{"init_std_up": 0.0386, "beta1": 0.9, "doc_mask": true, "train_tokens": 146400000}
Each number is 128 + 32 x the weight over its row's rms, rounded and kept within 0 to 255. Layers, rows and columns count from 0. Numbers have three digits each. The size before them is the row's rms in percent of the matrix's.

# gate: layer 2 MLP gate, 320x192, rms 0.0574, rows 10-49, columns 96-143
# up: layer 2 MLP up, 320x192, rms 0.055, rows 10-49, columns 96-143
# down: layer 2 MLP down (transposed), 320x192, rms 0.0523, rows 10-49, columns 96-143
gate10 088:089076148086178113109094112127146153141163100141141164134117127123123196114087119059145126113113104184138140145145060145151111095150124157106147
up10 085:134161129131236129134069138054075159132123173092093114127137144104169152123110091171129150148139131047161102091116144147132137148114148186155103
down10 092:110052097161181161165106176099191115129098101138175099165118125129092189149127153129112093162104155169082146108105146103082156109104170163068186
gate11 095:166080168097017099086073123080160153123161145107127112114101191124050124099106048097104118120149210125113119157096136140091181128139169152166157
up11 096:223079152106096108105115098152150166101113101111109126160121161121054120123133111119102102154137182098108101141128158134124207125156153133147104
down11 093:083140122125119167097145144139147068124188054070141117158050129152124093140130148159108102096079155151179095148116147098113147166126113118109117
gate12 093:108166059148131187104127097104052151102109095088140142137132092091136116122129133148129118059099137117202168146108086149093124169116088096101129
up12 103:178116111067121200131138121128142183142092126101139145179141058138100133168160155063118161134154098134139113151120133161064134131146084126073139
down12 105:171069125064170183139162086118102175091053149086124156178136101153117141161148143096117195131162134118165113132144106129100136171109072099052088
gate13 114:136152144161127108120157103138174147175152126123127155168116124097158143140123072115142180178101109103137118087122142168161143098121159113145055
up13 116:175130144078146097109085142097080173084118107177128152142141103139071124138111214089126114128145139182139166196109099118092162125138140165139177
down13 119:186121124147060106135131112131086155127109079159100069131161106163077140152109173169152113103147080198098191146118123103117163108095170137183100
gate14 096:115105121148080083163106059174159123105150082137181093115121099109128098085143129108132132073088158149132127153129180134085102146052070100119137
up14 102:169138084102131119117119097158117150127121158132143111141175138160128155130118142156190111135166103114097069168085164126201126158081090108143158
down14 100:065166127102138157115105127082086148162142134102083076100093094144158171151098086103126115106090106160151182130148113136179095092168169096155099
gate15 114:093132065089181106144100144083132136118167174120104113160161165122124159155111100162155111112137064135121104144118144126115137108117141143104168
up15 109:133130127134212160062137174125081157130161190121098172150148136151127172109117137141135129147149120097123092130142117103080178140151165192153186
down15 114:120144113108128102120114140191115137128165153142111091126102165132126147145111184142141132152166117155115136123132088128124134101100138128052117
gate16 098:093106134139081155131084214078119139168143107123094143139138158112145130145148118139145167177159159033184127166152182135103149126135170171144138
up16 102:181152139092115142157122104065120136075079147113128129166088147102138134152124139107125166081098028103171112089122186123102166122218203057149125
down16 104:157115151166119227196131098170110177155166076133139098111088107122078163117116176119121136113105084123138121124108135118146120093113133128205086
gate17 076:139161101119191158131124200131112129089085129107117138136154094093069139102099151122125124163115106112106102148112097144133140141149187145116134
up17 080:070073171146110146193134136134162133183089125131161124152153077135126156157108118097135116095161154179094139160123131153197104144140123189137115
down17 082:120051080126120169110110157147179134074125122125189165142142100136093127155095138202185111150098112097138130072124152151132174110104200087092120
gate18 056:122110138105171120109112204119063152066111137131138079108157220097147128116139101202141138106118159133136135096054144108123108087071120168135068
up18 056:130121145154093130066123175120120127088154166128073135135067186196142101126096082137175094150102142123130076124117161104135141104129147109139178
down18 058:180062174114135153103192112149089119152079174147199125137127146119145110151144149127111062144146110112145223088168142125124069156143126144110132
gate19 122:119103118096092109148101106130151171135115121138189127147181137143105073206122158116113065124105128172129143187108104071144111112144084137146113
up19 121:079091086077120111128083155157163157139082164106131137084172129162123094123148133108128085075149132124103118158120080078087065128178092123148108
down19 118:090135131111134130125164164142105107117124140082075130116134095098163139037124121094135129106170129088115134095162128176111105168131147096139123
gate20 154:107120145101081107076095099101149077116075155125153161071154140168170097136143130147163085077169120155122097084091114102155116168186168096062117
up20 128:125111190106103136125085168148206118112144180147096121135139133112106140171112161154150144070156168090134082115128096209096155148133132134060138
down20 128:151139086113146108156145097149058106165104115092192133133115115165136082085137126110129071151120066156110154102115162039133141113134134113137127
gate21 131:075069112171084099095115130183108202146093123171111134135060091049135075179112132141141080084059092155178178136136168135159106146089114156110143
up21 136:053053090184069117119081144164114167136085155146100141106090076057181081143113124159129076046060129138146158133130151117149089181097118127105129
down21 125:138102128123171138140119130114168086116073126123095114129136128135133090119090154098129081060116105108160086125148124103102087160143131130137134
gate22 099:103130124155128133103162131154131140143118148130125136198157096094088154141081129123128137136066124127186089142170174090127100133127156139099126
up22 104:152140134105109117094164165112170067167178145119123099134124192132110192041111090110148111120147149149194149168070117121150106139132140163172160
down22 107:149147103121093125131152148090062088166138100137147104189122200133115150103163137164129094141144130163158180125133124170087163094134147099146111
gate23 111:141093127153100125197100123132144131148141147123136060156104104107122142181132086093091165129141114136124134197154121146097166099082141114180204
up23 111:142191199113111135084145125094108175159139066162121170131134101155112141133125146135120139131114128120131139070133136166154158082159140134126073
down23 120:148128196139120122128138179109128157132145113117168132159127138174096145099154148092146154131112106124155147100154117148127140124115140119149148
gate24 092:172093143129137195105156135205170176099191122129079087113088126140127185126091090128108113128100122127090187131120122126106161092113111126140120
up24 092:126098119133102194110158151143132151084170135149113116110125124121121161148095097159073103151099120084088145128123163116113140084177138128122101
down24 090:112109145150100142113143127132149128102109162124087139083152113140185112130110095092105091130132105088067164108124108109116102100118146103156114
gate25 080:232150152100204097103143142137154177044149138120136109143211136128135154139117161125125131089125166107223147090136151119126162124147105139143116
up25 086:190144121147097134082138126090147153109077113116152140165156169126041116131124067055068180149101139065155125103198138113160177123126151154129175
down25 088:151119171151141159088158111134078129133202091103124134177096103121152150147072167146135124093132160165144129085163142187101116120135133086147148
gate26 118:182099144129161049066125159125113123102123141090135132155189148170103117159168132137128086110083141113136040105105092074063139169213169085124084
up26 119:108127175107171117135066127142116184188078098123099186089179095181109089148136177165127100115091134140096088068192096140097092153140142168124135
down26 122:125108087154100163150168090146130097093177140123109105192104126106167147053139130118140166112145127139129173109075149142151148100089109092090175
gate27 111:115152115131172159161118108164139151134145129126155113153058127068091125102160126104141097133100150177168190183104127083177104092070108121125133
up27 115:216120177138063112130123163135173095133119110176077104150126071129179158160081094153119157106142116133175176070128114152108142116127095116123193
down27 114:082103127162084129139107098106135088129106087145074092099090107107125101234083098121119113120127093111168094090144121158145073105199129184182130
gate28 070:109100097106122127164131102242134141170133131155158110135135064119140148120174091075136170143130136158094115099085107124154109129068110086142185
up28 074:180135139147093122086085070125115121105103149148130129146108105172078137140188139124115129081119144131092107161129073134173157126165085138144128
down28 074:102086100141132157122097123075199113164113052082126141074191128143091151106105130106143124182188089120112100073133115130119133136153115191149154
gate29 099:077103108132157151159131092143118159144129070114133123140123166120119120131159152107071130123047118137154101107144127095122168100137155115098118
up29 103:036138111131098156111123160103143085112125142118130074078115117112118099099111107144114136114090141115121179143127169152084143099082105142122168
down29 106:128124136091138158138098134128134139135091046176113114146099151107046056123162154156113090096128167110104100091139106136119158093151101152112121
gate30 096:187160113118141115121119124196138188132116077167115140142161126084066132137070153132105145127135187071127139181173160103111157163091137151132155
up30 091:112110134158106121155162171035107089087122167112105094158157115174138121118162086118148097154115052153136154047115122139139102059148116089126137
down30 092:177180136159106112155111137093148174156170095188089065152100123132089158108123162087145096101167145104083124146092129159155137141167143180147122
gate31 104:165110152116182196149107176130103161137129128110109158159176145096132141161092140118109116124135126124188125124121179141080138119166189179125074
up31 110:147203151116125164090133168101091109117110107140104112098117203154192161139185077093094151221091138157170122176119114131150138117106126160131100
down31 109:131209146052130118099091145143092124115126154085095100057126163185162181114146104140088088136128108178176177117185124077132187137151087119126113
gate32 139:145090114172106158111132135180082173185076064094184191143147101107068107145082174135119065148138110100119094131162150084099051103134123074096112
up32 128:123130128117164102173110114120180118082189130174152086108069136126158126082148117136161155121103124170135142125133139151189094120090073101141140
down32 123:155134127090118150078141175133094143111167074102201154111139139151170119138116146121128105119076128134127150118142131088099118113086171118149143
gate33 066:086090149078103115128096137135181101085148114139121178124166016092081180151101155122157162141148112129071095169103116136160102124127112097150130
up33 071:122123087121136119131150140082142156032184138118120139188159169160124169125147121074161104148111151062110085114192121133152148120128084157100076
down33 067:110090145147137132168079119116166173110160176122163099111119159219125163149103184124135096134131122134132137099103157115099141074090106094118136
gate34 091:129142100082144168057134127168088167116162150131107150120190147156084130141060129122136138178159126086196136124112065150134178144137126126120189
up34 090:081159130082131140072110107130123162111117128123135102101121163148140133113145138155121122109130123110124107166155203157147187118141106152159113
down34 098:142151127082130124073146101136120137110144137131125081064080150120148124112133162167118106130175151075135118167135145139155192179115104116167090
gate35 108:088131146118112101171102149095175109106115075128131115107168115160163107092128149085096098142148118162065103125114067121129082064123110153186131
up35 109:103105107130115121151125085133159094151167074126082124106145102061149098111143105096122092089106078137059164160051055151120108041092099166159166
down35 110:092102116149135097119183152112154132082103183169188128151087149163147148143111181147117129169136158175119071122127120093137124154122109148125161
gate36 113:199115166133095146106114113142124191094122144083090107135099142115111118120154110150153164124146137130136175159103123143077124108121103099130129
up36 092:186088110156072174119138079126104145089091110068113149130070171126134079065148083100154164126156162126154172117100108124091081122151123081116083
down36 098:106141064067116123096136127123096083118078116137204154078121145119100108129084144132149071126144116145159149115138121101119070158167108115184098
gate37 086:136102153134153109136077142132121131087121054188152065125131093086162148129139171176136115108125138122088128094179149108108138140137097119139136
up37 090:117184121124162135096113142105112128110135171104138145179123108160145173134089179090124079151128132113092100158175190125118126178200189158123154
down37 094:099137129090145100152140176154090133121074136177065096108146118117120145136162082168133156128165158118113167142094036149179098098082121183025123
gate38 104:158103157086113204129146124166183143081210165142172085142114135130112176138098150140148160116083085128125149101110108176130125079124134105102131
up38 105:115160132156163105156135099100130159131117075142109170143116124131111119124111190111148134166136178147071113143178182061162113131080113136118138
down38 104:123136128181145124164136125131113214138157094192183184125099127150103153131159153124123114110148140186145126104137187074126142158093110132155133
gate39 096:111096084063131138131102177113129146075146141189137090121150098134129075190148128055103137114112109134137036063196121115142119157147168108145090
up39 100:139101119140153151145119113140140156133142155122127072144116130060146173183072154066154105110155093104175114071110103150101144180119100179120126
down39 098:131100121152143132150125165113175143062125183183125107096118129121127095107156110120113179104130090118111076124153166124127110120131122139137162
gate40 100:169140185120098116147134169117164169119172171170115157100099121097081104152127077172109156139152098160120130170111105159113147140087114104121182
up40 099:171119131135130123107080176092159171115165180142063169110117179108068121150109072184134125167150098134121078142096167107071107165132110092088133
down40 104:067139158094155151126151159139162136119111166123118108106106155106112110103119153171146130074139071117122096157111152119080083187122066158101129
gate41 113:177147163116130108161163069154141167138137136138121123146101160075065112099175106178106134147081075156111115080123189143123114085129170161098181
up41 113:146130130125152144153156099169108122106131153114110113108112148085136099065135089155099166100099094122148087077112187143118082126135176102060107
down41 120:150193143087121093096108135074132100145102148076140068119125185076133047086118119094111108124153111110141126087112135140169077124147132101052120
gate42 093:132133117050108105138144186094130150073137142139129153116161098076159165126097161112114167165048157118159122139175147160132145124167133167131128
up42 093:111150116123112105157134127169148122164168116111143110136123138133167109145101106122141163145131127154141175168109117134089104159079117102115174
down42 099:149147169124126110119125121150200104152139097081144128092149147086138132153096170132127127209118160127095143133152070143114076080150109133152050
gate43 101:130137088110129136174132095170136127122116092132174121144151182166113108129116235097148121114138146167126146095136185117157116129084122093121126
up43 104:137157138182181160098140150105117187126139084147073159139133136159146144108116160135126166140093094081214099153165113116125134128192152123163158
down43 105:131115145113098102100169098152115046167151120121173095108179068108123087166081089128166143113123162095066135143102159152091103185135146140081097
gate44 122:184115158095060160147128158145118128140173113132130065155151139067093104153145139118104142125155152122149133147139205113109119111088140186122171
up44 122:145111158099088181145129177124125107119174099107142104119177166084105103148136152106096134120161174140124110165140170102108104130088141153096139
down44 114:182134113053164161114124197107100107116168111108179099100160230138090113110157110150101119099158143133106105146107089097094087142123157139053079
gate45 094:219149174140132135102125158112081156106139103119125175184146115177101140142096138122151104161135135063149072082142134153187124121140148122131152
up45 096:116153112111168118158156083109130107104161090154107147125082122094090100108132136099091098124124145163119150137113079128151144141147140147118128
down45 095:124177091147114097156164133122110112069075144144086175127151105107197143115158153140154174096098154083131104168092113133133107118138179084143166
gate46 114:232117084133169118078106160143085125126118106155127124131141165112099176137125128094102107124153130112119116142113116134080117118171147149140137
up46 119:085141165129099085112174122079138137113129167128119144122059127151132095139203061153145215111087087134115151078116102157126148121103154140104087
down46 114:118124140096141130158117139128105135117162084145089174122154095155124174171109131124138100134123131182132130121157114163084127134162142069127128
gate47 155:132193088110165055177146074150136184085147125166084118172175116137076184110112078137157090136160146095181116167134111150182138075151141121115178
up47 152:135048152110123153110121220132136107140121196111134127086117121126194100101157188127113212129099148130110145142145132141067129179078148147162045
down47 135:126092107085102134178120127133103123098107129117168143151120155113179082176145201180156112184078126126195112126118134122129178170093171105170107
gate48 136:090101084172178136132121146144102068126126152147125112074100146137176090090164119112150148130095129191085120192148109131145108199085133130132118
up48 136:146133125117044115111137162133131185140148087124053091157193115133093155155126122077053148136159097097196153097171129164094134087155121170141157
down48 117:131110097095179139167131123106148112130081168157104132090121152072113098111138162131184091113072111115123129145119157123112174152105127147093165
gate49 112:147125103147213130133166097150117105091118169141177126140107133129141124097176149163178108151106074167123134113135150098176127193061093141135117
up49 114:076139138173181179121120144117127107162119230144169151102076169119145108119152103132166100132118135111096112161177111115119126148102113134131128
down49 112:151127159134107153075138148142127127125137109101120134222116104138106135146135126128081192123099125159198145133130127135070113131058089110113081